{
  "n_layer": 12,
  "d_model": 160,
  "n_head": 2,
  "n_kv_head": 2,
  "head_dim": 64,
  "d_mlp": 448,
  "vocab_size": 8192,
  "activation": "geglu",
  "norm": "rmsnorm",
  "norm_place": "peri",
  "norm_eps": 1e-06,
  "positions": "rope",
  "rope_base": 10000.0,
  "rope_fraction": 1.0,
  "qk_norm": false,
  "attn_scale": 0.125,
  "bias": "none",
  "tie_embeddings": true,
  "parallel_block": false,
  "extras": ["capped logits"],
  "init": "normal",
  "init_std_qkv": 0.0541,
  "init_std_o": 0.0124,
  "init_std_up": 0.0541,
  "init_std_down": 0.0066,
  "init_out_by_depth": true,
  "optimizer": "muon_variant",
  "lr": 0.0097,
  "lr_mult_qkv": 0.7,
  "lr_mult_o": 1.24,
  "lr_mult_down": 2.0,
  "beta1": 0.95,
  "lr_head": 0.00948,
  "grad_clip": 0.5,
  "warmup_steps": 200,
  "schedule": "wsd",
  "decay_fraction": 1.0,
  "decay_shape": "sqrt",
  "final_lr_fraction": 0.05,
  "batch_tokens": 32768,
  "seq_len": 512,
  "doc_mask": false,
  "train_tokens": 131700000,
  "steps": 4020,
  "dataset": "wikipedia_en"
}
Each number is 128 + 24 x the weight over its row's rms, rounded and kept within 0 to 255. Layers, rows and columns count from 0. Numbers have three digits each. The size before them is the row's rms in percent of the matrix's.

# layer 7 attention value, 128x160, rms 0.0625, rows 44-127, columns 0-159
089:086149085151113104121171103098100142083120108172090118170105164130138124141148092130147140105140142113078108133081096124147074126134091134150091124126127126159162117124094122166101080123153109109157106188179115077156129095137101114146126154121081108162127099152118141126135123101152126112114097148118160123115111134183141108116090105119101111136140153110123151117160145133157132123141128107158101143123147142125169112114144128133138132119135108130120134154154138149116081160149116
100:142087159188129135092145154097123111142112111161122080111119136128098158113156100115087156141183140101140129163108124146130171133153144151112110147124137107095137096087128113072178147106160123128143095138111116122150116116103132116127111093123162149118150129176120128122136142104153157144100121070145143081111144152139143143135090089116142133138141143148137143134181124133147153144172096143096153108113153124169116132161122120141092114090161147126132078108099111113130094125117127
094:124123155146151136090122151152140110112162144091146125149110087078156126158119119095092136114154114175164120148129137154153153089128168112094114140102127138140129108104110097155110153118115202143096137146180130137162108106107144161168127134118132129140083122171145116137089134102162111149119114141149131106129149164168118120120164156154161134140137097110169154135110117117162092124153115162120105109101127141114143118117146107141142116125156078162164151121164126139134153110072123
093:136147100129150125156127099161183145109148092131112129165136090116155140092146158144151132118119169100097144140136112142154125110147118084130128126128173119107134122089120113133081127120104124099126193128120129103111142102121155136109103110139104130123164095096114163110105116151130162161077150151131119117109128107147098122143136123078079134124058169117161112116117116100150133154124146113151104153133107096141126123156135148126103104117156133125137095071146165174127149093095161
085:106091151155120140097129107108125122072102169132159154188165118106121119116150143095141157162117100125097144118071118137156117112137079159087120119120134158134140128079170156129141131146146102116116100127134143149131158108134145148095144088109091148156182108132113111118111148131165113167157106117117147133131132147159128167123132142089131132144132131135139139183095132154102132123125142116109055167124129130149125090146142093107184130153105158134121130148135103128112094113112111
093:112128158086076128131148116137127173123104133128132148107175144079150138124138116132135137129121112127117119086128095091163130190160135137110128137136102104178124164135138149123130152082158083137134151125164138136128145098175129132098119104128111171115147104105140096152113127115114124066090111147110107060147161148161095096125129145120111117144160110131122186075110121126110122137124083119108135140131123112101135105116105169147107093111164145136142116114173131155131133114145120
091:116114129129142132129171165161100158144099117112091145146152172120131117128124146175077112156120131142127155108129141172150095122100146134133141120163153093162094150131125115153073164127121133108130149099169123128114169156127125065130154103137101116135121072128135138145124122126132146181142161122134157131095123129112147100164113097141096118131141133170165117098160127088139162108103090129117157175145100138134120107111159113106162138139136094146120098174168133101111120100117099
088:152081078146082126130153124164164130129147138146113108091145116098113161138125110142149124128129114105103133113177120140122106133139104124096084137083187110151104113135159129164117162099098125117085168080150156127180134134117128151138140170131074088180127117107107092149089134116142138122116147112081137113171153135140162099094106151131111111093112128120105076129113137147136135134126119117116166130132110165123128099137133138142166161097096143128136140142141121087147135129106128
094:103119159123110154155110099098101109134159152103074081124120113167139178177124102105163087115119130107115096171106121140126141126107138111120114130125135121117101089088184148145155128190141122124147125124137128150131168130121132122125111103142154126122103075116175135092103110132118099196117143116134158151144172086179112110164107153140099121130114130164108114131115126101106123124151110137133131168116149105101121121138119150130139103097127115111169110149167156101126117133167133
093:148142117143133071116111142111097117155127138142133134147131085170148135114108105118157104129132125151103128184139162122157134103110081156141117119099129120129181131093111088122130099098167107148126100115125110148106122138129120115124149087153140094123126122099144146153156077100139099054109098146139115180156122124130074098137118144087108156136153123111138114167109096101165133126141089154083115116132107113165139143113089147158159135116141156151135142139146113095165144164133141
080:151101092169123114083134152151119132143110100124109178115145145130123141142149174135157105124132145149100116130108122135136179103156108130103123114112141127156118133123140102132090129144155116136120150160103132142119119126136161155142120117133165154140126116129094118092175123096172158124119116110119137137136138101050156103133119140129087109122117143120134125125138138128159147130192121104129129142152150102113152139192172141104116136192120149039120187098138112136148116149114118
089:164142131125130139166112125140130167132139112117138115136109070110142150143123130100120158112114083070131120158076137141150142137165113095117124099142184157181126115059085141121108136138139134152134114158145113140106146102130133122119145140131113124186140115097136134100116119103156113140132135147140141117082158151107148157090129128135139176090166101089118102066129111142101122131128148130130110128115122138096118150101090118117121075158148151104117146094111146100149143085099102
091:141133138099179103114130141120120135130103185087119124151113111171108146074131087098178160095095138072102165118118136146117120145142118088120123135133089141130122103153147145145177143159139140160113160110140123067135078102158122085140135139115162143136132107129124102102100096102145116098144125145117101082142130079130109120113109146140106098134131122170112119136115142108132162100084143144114094154170125097164107121174117117121141150145143109118141089146114142125135111123159122
092:135162110111158125146177141111099130110113155121154125170104098142132141095103112126176101109129147113102139133131152129135125074130150102152106134124141109128152142156111058159146109188068123140108132103141109119171139116106109106117135152105134086121150099119109116175126108138145104142162114124118103132132137158163171125172115119152111152151120152138127117108157151171113168100167125133118186113131174130168121110128136151116133120132122133105114079106119128117115087074127104
099:137137166141149076116134115104137138137137125132130130148069105130172169140155146146156140111151144116135127137109141150151147098104127116154140096161132097138114159137117143129147176137117139128109122089131134116099128131148139100112169157091114112151124152098122114137184172118107113110147143139160098129133126119127118125123100139136163098162155161128193160151133077085121146117161107103090129105146166103126126109087146125133093177136123145091142168116138121169098161120073089
092:166102158091087120123110107116149088111098129123103125140149104103134077135164131142122138174106149119147144082073145187098124114165104146131112127142134139144109090163152134125132143127102162154097137134128087154131099151120132155117089115138157068124168129167132127127126139140091127139130140155099167126175159104119160131129083131148126108091137149150146128119102138132097106103135130148114140131173192150124136151119115074141137127138134108112149130094136154149101137148086149
095:090158118114172097155097136118157134147131154115155073125127135191149145102107104126100115164117170087116078127106108188113138125118103114145162114107125138134173109115159164106091128091108148145152140112107133113134129145121124174110105140141122069104116161174140116131112136109150135121157137141117122173116143143112156152143103130091139167102082144166134105127155118150102112162129119142135126117174130104126142160162110115119147162111128125144109100141113107186155139139111135
094:133119134126130113131134142091104142072095123118127163131152067150141120182126115180117108149147101133108123097112106122075162099088177106143146143091144135127131145118113112128136103130141137112101111102131131130095164105081142137115127087113106117105124147170084107098118092118138188112142075134146124142110140116114156110176092103113117108119112151087101110138126155137136132097103122101152133086148118135101114144105137136135114173078119148137161144144139094160101160104126143
097:101122114101157105126099089100128098088134128117110114148121143086112152131132142133129136142118132127188145101158189115111137121151152171105096090144121113116163153138110119117125101156131113164129154119138114150152153155129088115123134121145110092109124126138123135189134105112126114095147152120184140147112085166109141098133120156134108131137094121131155126085141086134131128138107115092073098154101153121108172145189117108154123164076118160127118104090132112125111129166154157
084:149141172129121134136147126175134124107089151105134102161110090093108126107144165085147080149150136159153130139152091132124159150115152140112145144073137117149117104133114145116130105108109094165070142141133113135112128140136127128179134126120119143136127079118114145138132141180122171135113179149120108136132058139171167101149121110124117126123134141144130145142167102163154148148155114126125105122126110166126146129139168119153168075122105088157124093178145142173126133127125115
107:099119135113175095134087141137090167122121172179135129099124110115093133148147103112116149083179106120093146116114132094119145097086137097118165193112126123136145122164129110146158150115135135168108138118146088119110128123108124138116106083130110125149156120168158084100101121150149081137188170115089124161165136112127112108096133114117138140132126129120130131151103134106136096103114095121146128104129103119126153112149141130126139117134159179117167139102103094110075121148156136
103:162113114147130153105124171111151071152122121165089136149127152151115130117119085105133110151187136131148132153114107139110141135107123167154115091091137128131112099115139130149131118098094130100108111163166121120146118150137118111150115198132116094165089136168099110149137156157141126145096181119129131150100092140115138088118122139097143145159153119113093150161126105147187075172145132146129114076110153122124120191115125119122125122132122129159155126108124141140126096127119167
105:085117092104123155172091138100161157111171092116099136140143154111169144125153078102153066123078132133111121129120140112153156114091151126127128107125159102166144130131094127100103158176139151092147114124125137170095140139131112147112084142088096112092118165102128108121163077107142112142091149154133153145112164138118113095157143142122138151130130086109117130113124139137107119143160098150106105148100127143107134102111124131157162141139081126132119146087138114157103127141099092
102:067123140110129088084149125154144144133124159143163122144123154124118095144149081151092133099135153083117117133124105180148139133121118122107080090078083131146146137125167155143129117101109161117151089115117137117131147135129150080104157104136140136124085109118142122097114161113154150110120127108104116134130139124100126146114130119108121148136095138096184153134115148080122157132164172122139111133083146131170135128136139103139087187176124133167116126104144159118151112098132087
110:113180111145079129107137126098133158105133062164143126147101124127082142124129149143161121107120185110154135125157139133141167087133129123134134105115107064155118118117172158143126110128139105159122096138135105158120103111091187116119123181151126133120106115124138133154108178110131156105167119139121115168060096106117139125131112136104131100150161117119142147126117096123139141119130089103136166145150090163089130147138175103122136154127133096112157132154098139153116112107127135
115:154144106164123103154099135103137114158190137126145132113196118118082143157110135172070150149103132124141152134137103124159124119155089158129171163155104076153126144138109139094112100155136098149111151123105125117117132196151122112190122125143129144134162131141093154137114137145102130122080143099124133134127148134152167124101157129152134112091148141124112138081170107101107087162097086138109129137161117120151165127137138121151146094141140141121118141109157140102131120122123144
105:128111105165120118125151136115116147124162102136093156149166126095152093139098154118127100138162139101128080128118116162078086129152137128136133096090103139124179142114104141135143122144152133134172172112091140115115153158105133142149146161093121055155150125110118123136164162101173122141136128098127140120122108095150146131119145123123147135137142160129088122208170119122097161127131111107155131111111108171088089122136115102088106149094103154100138100118111118130139145143119101
091:158164148127133115135118108108149159132150115127182137114144088155126156106144117166131107172134130151127123172144134137131120159083112118113100097134145107142144139130132158145107137139122093109153146163154138132141142129119149167146116184110104112060093097105097079113139134124109127115123106172116138128145128171176099079110103129071144124104123119103144147123148151135072117132111110150151178143183135176131121156101129107129133114133116135166173134146121093139127143105127160
113:131138114140157130174118138152160122153148135124164150089140118177127112166140112139166134131130099152163157158139126139131131156140072138120145152149152118084144106097109107149112159104130157142144131106111116115129139105120160086118077104126152101126103098129137122101121109097157147148105079138110116098137093146133110093154121130100088111104153147111117106147155166112105102144128095211169136111141147147122118162116110177131137084091110126150137161133124155125119109163112169
093:158101068093133100099119111151114084117097113132120111151126162089119146169143130191128129133117115065116152150141122106097156132113148137194154096139142133131119088125147105109160099146135128156119103114144153114172136150112114161148112127126149111124106163124151138108144170120107115119102113124118130122131161135156095094152128120127153135139150141067095141131130138130101103147178155127120191118116149122130173144118130105145112095135115138134103092133094140105118083148148082
120:110147089140113161147100130128136128107151121131122150190151142118141092161126055077118122160089172080128155165128131089124123167064140119105131127128120149143121128138176118155163110091091165130129153158135161116125113124157083132137148148138136135101116136163087136130103125145128105163141169122131135122125116125149092115119154124152159119167156143125131135133175124119126112160123135118120107131160117149090151137121167093106128173109135158126168133117150093150163106115117157
104:164124143068161113108106118091136175172112102192130125127125150120141135122133136187146126152119132100101111164147084129116160125145157136140137140166144159124137137137139163160119147120137150161132125124125142100157118154148101131131083122085159132169113102112127137093190136131124116143119159104161123128108143172148102120121133135099143123131115121130133125099133141123125137145163139137148133085115101155133144129065112093084109121142167139152120077137095171156082133154107162
115:137150139105109123079149145123157127123138069119161100148140150141098082143132126133084110165090136101152153145132094145150174125133117162115121146129175162103123148094118163149108117162120119114072103104073171123139122096120138129152148161144109177135120103107113143123109104121140132090147149093158104140098117133141129107097150111119158132121137123182190152133156111142108119111165155145117137141104133160129102092138140133176098107114120083138088106120135096131143122125113115
118:127101149189155095148097098130119126121123160062152116170154096119143128138166109123113095154120105183119151138111122101139101169134109192117133141154146138139126093137124150109142108123151128081089103148112144128150144145139119133142098096105089136130084135125128106199144128118135192171133153136133156106131137161121131124115150143075127149101112140128131128125136127110144097155131094145130110124107182109132112157119137102157181119114133129158124158131141139108101129100100110
108:121104160147129093112105096096150169123133092113135132136111113144148093120134141111120136122156168113119092128105126133138122075130078067115096073097156142121139128159105116080139110118110145153146139132143130093130139147110134137163080163153117183127145146116122108123125111118118098178165103127147089132123145157143133130114116115158092052123103126110145181109142147084115152109117112139134128113143144109101158150161106103103117135106141133087124103117120131144087150153084148
104:123088159117157135071112120156112108140141132116074092131180127098134124098134142105129101131147080113128118105065117153130115117115150138114140114123112164133146191172139089160149155122098113168168113131132133120164126156132123097141143143099173128120156106100084057086157130119118133153138212127116103134117143137111141140147113157139097128128142114126133100143143136104125111127163141124110149145132095126123120115119134140115156165131168154101176101125134124124115117147125131
112:133064124122152147140119124128178174146146134115139183105137112098136153131104112150160101147182139113161152114091176122103092127144151070118146115172117092117147116114130122133133129152118086183126154132126132156141121155125136146164131140137065163104193142126124160119128128120131091143116138103122125140103151134139148090138137157116099137159123114145075179116140119112133093145138135140115098139125140124125144113102126115100114133129147169110090125076128080126126115107151119
098:119127144136139129066135111105143109109154100109127117125146131181141126130096122160138101099103111108136177138106132159141149113164110128178120118111098163057098168154117147100145187129156118091123145174097128133104146132079099100126096137155126147121151111151140134108086132148094153114148113102110097168138144133216152150092108118156141124125122154153123131134145125115156143120110102117128165107138137098149109137135145151142083141130131139149133121103104142135114138172143123
105:123154090124164136136128144095106159146091144153104125117094158117133144089141141157130170107136130107106122139077093140142143141170116143138112129129116171133131098074154126112134134134117154103150153136131120166141130133133101109115118094135144117133098114105116152122133099125130125133127102124133125124133111120082135101120170137131183146149176159153138074116147118186163097145092165137148141177103118129133127143135128119100095109103150123100142173078108200125100092098128176
111:162090135133109130162120086141116140140142144091075144121084116162087171104104146104153153117141166181099124114137134155054131088156161163142089150101117154113105157153175104131143114139133143149119119125137095098116095123105112114119127126135121107116134139115083109122156120132115131111121139133110108121131162112102113163128123173153100105099141131126103111093153139096164123121158124144117098125114155120140122117091110104111125186146134132130144108170093154103132114136197133
110:133164096105088137195145100105138114068127155126091149158129102112177107151174173156161117136136126155085140133122155097129080083107117137149138117095134144110123124074080134115151154150108152169120122154116105111120140137129138125125140130130077138093110181080134150121148122125130101142142131181094162120118137158132142143107083110123101129117121149106115102141104176146149126141082137090128116114106107110118122137139116108171146107137112121104117095119127131125109111113135104
104:118123170123084156149134121153126166130124133137130099121130105117114140116112117142138139144164175141134140135151143093111151076129168145097151140112123084091077146184094139125167119119178099173135147115137156136141115151126121153139103107124169147145150120146170135151145129113131097111148102156146152101153063126115167074118116118157150150157103117170135149139126087132115104141161088148104123124170093157116105105121125134148191132135111148106157133137101143137112136134141151
105:136131119166146110152124094139149110161151065104109110131123149099192157138145133138149083126097134122160113107130108155120101146116195154150097088145152144073131136164118121098120128119131125134120116127106147104133118093156147117121114129132146117174137160115085119094171164155084097163125149144141132136121086089122088126127124117157140141090107120162136138113128108146093154132179129114122094089159084118134131107138140132075132165108094117129133151106127126151126161141108137
103:100142128138138119117130125111161141109144185126100122132126114141099096132106128129162167108092115103096096163115115101121101156163124175151133152113114132103125147099131147153120096145092144137158082120156121109109135080131093095161141128127118128115097154175132138099157130176101124143141155128110088172143140150100171114128151088161151138128122136087117094120114103077113155125081103141168164107124133150113178132124094134102086088108121128146114114165135164136115137137135097
099:158114091125179155136136130126097123130146122068118128147115128105141137124139129103110139102112078075153117121101144129089165161118153128170113121141116120136180123149123147155118088117081131088120112157152104168144165101138131089103125129140114132107134125087115138116109114155157130125116167107138137125130163082161113157168133129110119192125117101136091106125131117148173120134178152123132156154105089165127156110157193127133112149137160155161150106149150120106115128121115123
095:133129112108147104102166147130132144140091101119120117121102127110136163105135144111128114124099142104165140113136117094158134150102159099152165133119164106124145148132137104114161151116165101153107192100162113132133146147143074093132152117179112138132187130093116099117120120163119148183126168144136136135113121152159146174130140119130135162112120116144130157121161089145136171111097104107141118125087145118133116108147115078175130132142128103125153136093097147144107113127199081
099:135132097153105125142109099107123151127133139090104173171096128144105148121113157139149117170138136157143109098163136119132137122131147088145136119108149055124120083150112135140179084114117110119129107148104131114146126158157094105062143123124082126038150126106125140141148128140150148072119104078154138132142121114099138152144129159124148166113095119103123131085152141148137104119100129127140098152117105134117124114144131112112161120151146084112097124131104122106118166105165140
107:158127142113081118120175087127131132133088137099137092137161109123097168142117091100137112161174131105125168131136119095139102145165088145154116094100139142153110141127145151109129109104118115146124089137076138155115175106134117172131139147162145128130168092107135098139100149096159138074117143105126131136119147090143129098131133146134141154092164126159147131102122142166107140169132148123099099113154109096128128155110097125156128115138138119147090158158141101135107199124134091
100:103134112155083169163132146149175111098078166128160139096144159159139109162107100114097118132144123124138125148132151198139082117142101108112140131112082158086111119106125134121118135148151152127108104155159134147139137134116122114122144147154131101118128115154152119103092149210135161160130115122107073147125107105165090129121107139133139135162147143154177122123156151105167117101129141186142122144138119101144089099154137122131133153163133132102125117138152132149111098103125158
099:129100134126165161105123141121124129122106156113122104151140096152131130133093160092131142134157097138152156160145119126133150122112147136181092135138108138077162129116090116159152125080134128111112093127119167122119154092147169153105136166140142097152119117153151163138148095135108148142148133147110170067146112123114121131117098098150149105131110127084143080103147139144107135100122130097095163124154110100124127191160137152138145122140151131129120127220140122094147148100118160
089:112199112109100128123152125156138097131163149117142115104164126140164125113110114152157130133130169113126144109162117151129123160134130116160116122125132103146097103099121146135106116140103179114110168081123126076117148164085123140122113178120146099159131142079121151127140112120100147142138121119112131118155076076108078113115137103063126154165122113147184128106128095096144095138118165075136120137135144120128133108139143163158122125117117105149137146148137123117116148104092079
102:139100127077125133114134142118142186149135114140162123121162124116058120129130122094078158122150098150143144084149085109110102094129116112141101090114130153153092137142147166125121122116148134154118125110084191107102174092152087127142124103120127153155160114132111137173144090179122163139148150153133116131118137134127148153119131140101156134139159094146093122138154143163096111149135160144134114138140164167111100097108108171123157146124142147159118149144130154141133156144091136
106:127139126134143098120133131150165118108162121078114150095123144137145118103115135139110113147093083134189115120137129126114084137098192112095169126112130157091095127150094132155125176137134164124142140124167103156131088166138157167148155141119123126112144100144164169124136111129121130099134131122166118142114114100150139159116152129148153110123133131124106095163114126127132107165116114168083156143106110156115062134150137177123148142091111128080102179122105088111118139101130127
100:162152098147091138116120133140122104129138072131128128132167148103117149149166149167113151128099141164097075127126090127119115139095136154102172137111147152173116137139161146140111148150151131123130113106095111119135121162089163156157106139141168118168171160105095162121137116122150127128121115117116086102091115156116143117133107142080117149099104148114116163110116094146170107131117109132167169140179114130145143140110129151154134155116179168156161104138138100100147107102137087
102:125163116117121088139146128161078108157074138136138140097124174130125123173114152124124167165138139155179137072117131140153134089141124099080146133134102136155106111066119102111109127145105152164134136151124168121159135110138090115112158112130150147133135121155131113139113132144123127147129109157133134105151119133124131120128142117174155139186066140132156196100125151127137132125114164130105122165105084113105150161113149123118160145162144100129121150085154124116152111133087149
103:140136104130127130133172107123146125142121116140114165101133135151152082164127102146129089129096100110132148122139146140121148115127101128187151110149154176138126102112146126105103127063078166114143131109109142147156090150083161109166104129102120122159116116149115143133126156160163126147121095121120120143126162133177131169118080143109150135088125117121148095147152149128161127158125124124128130108118107117137081116132168113159170076107081157087160110137153153107111160087108125
114:107108152109081113107180140134133170129085087120169128097104143125133161170099108138106097106155124159167116093098126142120140117163146098113171129105105131111129125105123135108144142124135125103124144156123149129144116132099107114120145107121124109115146134132106138093150179112131152131085103106130099115163108085160090105100129155123122124119114150143079152130104164133197149138179129159109162138093166114175155109125161130100135128138143140170116126113107124196120124147140129
107:164121134109129125108139124126137159063121137149156083142106081146151126101154153159106094147115131085120137138110156120136166109150109092119148123106109154109095112095128139111136125153119173147159136137135142132154139125110121087147124127164102131125140131133130175132145136102222130155138120147124140156077165106099138145137133137145186117154147101160135092090122108140132139136082095120126125140123176096114115113142135122181101129112129154113076113142096114117118125114176118
124:110120051134103111167145149145144165114141126138116160081153155143094116130094108110090134137132115098131144164131174129143121091118149120137123115112151116129102122135163104169154134140127123155163088153109160123110140143117146132111125116149165115125146114101091136127151124133101118141151121130097106168128184085115135098098137134174067129138124143139155099099113074139128092112156126117103102120105145108139083108139134164125147110112105112142149144065113129165164116104152090
103:097147132090147090114126134177167174126127163136159138132086175119094127158149088108108085119117164075129138150135167106114139103087155145135094124105129156147113121103123101155151135125107123142111126152134131157121122133153123104147128073150099171155107148150121101135130150111162112119172146162122124158140123145128110118185075077115117117141131158139143153126109112127103142145129156097113131109142123088138111125128157115132081143097126141115170135119076118129139105089139086
106:135116143104162119146100118122116117124160125131140139104129118146129122131195124153141102112127092117151151137118153094136156138095130145145099137139144091124121100161123069134123181130119090125100076099095130198138108159100142143088081123119142123084109100149140122120105114090130168144084127136122107135148192125159119138117144163147152134127108081134137105117099083134168100159146158124090155170108159120123120092177142138151143129117125117112124128119111141136161152135110120
111:118128164106152121108162158153122108104135185114160142133098148110113140087134121139116133160114096125120103154106114165124094092117202089125128114113130111128121112149114166165100116089162134085132103123115133093107136112125146160152092116156115130129076133118121147162147126134136118083169140165091154111117090137082138160123148131117110102117142158137118142105100112123134102126166104160141126134093120135192112089127144122130151115136094139170161146157177104101138119154125127
101:136165120163112136182110130147115102110107167157102151131132118099120136132139100134122101152164143180184104100125161099166091138142150116080142111128127120127160156146158149170134134110125109114083133097134089087107135132122177105152121150137138106094116167139083094125124118092163127140111143139110145135159114104136125140153115111128108145139132146158088183121160121121149148164133102139093110126114116136122172121111116112138183151141159150172139122167129129137108097160166112
104:155102109119203133115138151166098122114139143107089146136110178132133155111130095139102150125087080164125102112119136138128109104121134125132113134172159159137113103054151095139102104126146169105121098107163114108103125134119133145112121085148128148089150138137107151108146122167128119135112152162120130127124126143115126105137156151116150090172148157104120183162122111114098161111107133164079113128115147105155127102104161113098102103145124116098086137099157114149120147155133096
101:131100130084122102130130140122101185087078123134131094113117097089089085138130120135144152130132078100119151148091108097130113196120151139162131109113114141097156146076108126106128128158107103192123174134150139125123136158128119139122119139176118134154133117119150137094129159126136170124086162138108121182137121095114143084126148109122134137137148135135134090151108100136133161170145165109137144135146087139153136114170119141135113114123125110148075126121087161135113148133131098
113:128112107151089145125147152132124128131108114128144112182123151087091140139124126153089149157148106135142142131120103142135158054140125111137121161120151118171140134107126133097134111099116150124134158146121114087156157129116110158124111158077159157117164109092063117151080120151140151155150117114144146106119168139153080142150123133111127142133132151157153128125155146163168117070114142137138159145142173112118114141119153104114166129156123122125125180095054099125113141126117115
106:079150166110171111097148158121111106132118137107157118114128136181114103114085153096097153153090108121147088100186124139108112146105147135112119134108123149115125106193152122142146129110114122137171139072094128116099153107123134163124144095111116145138138124192137165159145118111121154129152109091110153113136128146128078175126142109095188138133155125169131130183100138139111122099155149131166122145120129163141110150152135152152115137099134153124107147126117143134097118142126148
105:135121076121115132163144111138106117139128091124108129103150172139137104099153135159119121082133118130113109105126129198119135113182122155158143134165124162145073125150135098132114138102138113143117151157110130138173152127138096112129153170149187112159181107126112157099129113104119138153108154119112130116122142156178127148133140131146088148128105094114139120076141076122124165097132129136119133151174164103124159152111156117140149139146184130136079161115142144126118116150148101
108:125121120111083173134114127138109141150154146137132143157122141105062174166143127139116121117112142123122105087115128142080132116143128142097133119160132131100100155134124128178118140133135132118165149097106111186158172125090119124126121106036144128121129134137070162130126130159114120106142123108154107125047125143079155121130122132137132099158143148149103103122160129171142115110144093121142152138137119154150123108148114143136134129134083126131137157126101147107119137071094159
100:096153112072157184148123075132115132164154189113080107101128092139132113183144130092148130121144179119126149137139084130131105111139149122103141144144080125080120136103150112140115135137122119093157151144148108125113092131113108106107118105099136128107128101098145148098124117124126109115121150166144159139148083144098115165152111087139137133121140138126142143152168133122079135129122153092165105158142074120141127148154132149135131090128118128119105077111166117138110134078125114
102:124151152118110144123117112119140148120145124117161110121114107144099118152147135113165138125143112120124146101122127111173142133115122119131167105126088124129088156124134146103122120205097130100145164133101163143084141113082138117116108101109166104161149145121124103111101156123151103158129142113136099107129111140145092118153162121137132148114121193114120117096149166077082113117159149169165122167157122110118114112097110125121143096136127209121177129138113119143095107065137147
103:120085131128140109121121119129134107127100153113145131156122125130133116107148145132113087091125094127104175078125138150108126115105131181156150117110118117096101117130198086124086112131154115093112085144159146120134059128109112103151092128159086125117158138159162139128128102109098149093110136139108152119109111130105134101118090143142127095096131170156174155089127153116184114164143136152098110143139072099102160103131153136125145146149127115127117111107160116134124105129137166
111:085144178130140106103116103101146137120105083106102109128088121110119083131168179137117123155087108142116081087138110134154176127162140118141171135148161152122114129156132101109155140131144116122157094095121100152124086074168148117113061152122128118165150117156134115156160111118108131144134133131171139117104142146148129161115148135117146116138136135137108162113140121126094156107123155121132133108107104087159108080184159096139139146152111138084098097160124120132136120118132125
096:115167116056117094147110129137151099170158136129138122127156130116111120119090110121144149124087126087134180115112125134096134127092162173145160167155136151116081109139158140121122129145141141119193143141109131135129165133128123157158098108148128132160110126120095144120088109132127108118115169117150037140132134168169120120105116150118149138100154137088105102105139087106130142118118134091109143099089111109098142113157121117151136131125139180105123113157091137140092123121121140
106:107127143137117091138120129134096138141120102102067091129138119179142145116079127120127105126119122099146124105114142125161140126158147121146137102136146084115139152106113140117158108112126119183151115129146152141087150071113135126167129117127106157115136155114103150144170109139126172121144129129157188119166129157090107109136134109100112099139119144060154147199100148131117154169131115157154135111114100134142115170137104120111127127103124120128210145084131143123097127131135131
110:094126135126179160135142097108140104144132147095110114120158135126144112135131087145117123180159139101122180116100105106142129105115130083089113073133140127127137137115154108160114133120103106166118167077133145139146151109111137190111122109107150143134145142164125102167101058124121118106138128151126125084104140144161140108120133103119133109103106117139168111100157157116121095111129158114103085140140068144090125115128114115138169149117148107070115140075146142137114116103121141
115:097064129106184179119136161087181129130151131102154132156123142165134128121109152144134102121189148083091099103119164110107122103167116109152122118107163145148165113126150114176107104108106134168132131120121120100123122150137147108117141138179120142109108104114117149108154150147105102084117109105082118143062122146139183164115139125143131113123149147101135127133151166134116152123147134132125147102138122115148126175122138150111102119100113145143117139119125137138142124098173175
103:150118134119148123148156149163149148121099122130124115153142147099129133135133132124090098143103132153162162101125116137105163080139109102179165117136096124139126192125141151142123158151099136110163132175104149131108118134124126144168094080065107135128098138147124128094139132102139139121136138135117128141091124127154096121145148165118102149122122130124090173144145182132126122124110161127115154178102091119170129131107161161104178113158116137079122166096158099145132075129100121
103:134096140152118120077101113203125128118073122103131134144114162116115124127141116107091146121148084135109148100124120109109143103164135150164173100163084160137148131153112137134122140141119148143105144112168174151149103113131130095101084155131123126171164149142122106146113155117163134138165099161096106123108133119104148095082110156126135115143137102151141124146089127158166143155133153111120123130174126125120144121152117117164117175117102125153121140138139093116128205093114142
110:139137123088155160140123145118162090143120108116154091180142154146097096154154137131129147142134164133126072118125137132190162177151136112097113135154145144081158147129108118111096125147130156082110152143137120132108139133132172132168095120121104108143127162124103153118115082156094140194152161128148120125116090161106143113160145106114085138144135131115134107139100137161147117121118099092115153147144080146138159114140126100126102094129140110128116106116155159163136132146100078
106:117125124150140131110124206153118143129101105122099120091164117116105122131153124117127104138144129164105150156123170119152129130150047129098105109125122149130142169117107134152134174122120096122139123169100135143109175127106123164158158121165120083164137160131116129153153120130120160148098111127131134152165133149137136117109152140160126114133151128147087089162137151168177126091124084133132157121071107142119100105121080150144139131121128111112133154089132183137126099167116122
109:160155157108106136130108145119141133135113104164166193104112150121182087150138112117117136165105153090125132138152132159100121110140125098130103133125124171131111118156125186116154090161159131123143139084101123138173122117096135130159116105094122120162184165155156141140129117169115120120127103115129141114128123155137170153117089115132169101131117132148101138160105132139117109181136070107122135142161168159111123103104104091080113151137111113118135154117171105153147141123124146
114:134119114135122108136129120105072090130136142165132174092174151091111116131103090145116131167125135128106127157147103131093137127112100133128136149094101118154076136150149099109176141140150157109115113126124114131136126150071161166136171136098146098155120185116130131121143143149136099140122145143162135115152145139149131104087107143120164136143121155102123133144114121160119119095109163065169125137139113097116121129109136094147140113133087154074148141141081132162074151135099159
107:131132165111131143126153156094141123144105139165119143140125157168102156124112091162134157120156174107128126147126147121107110161142132098127059162161131144130068130107148110137109102098118105120119123172143152136127105147103138093120098071090146121114100119126125117120138120117070141161081129145204130126138167155138151101138122144143164155139098123151146105126100145102144155144181135137112103116119165135135119123156131123113131137153129091145143132142159141123093156140132192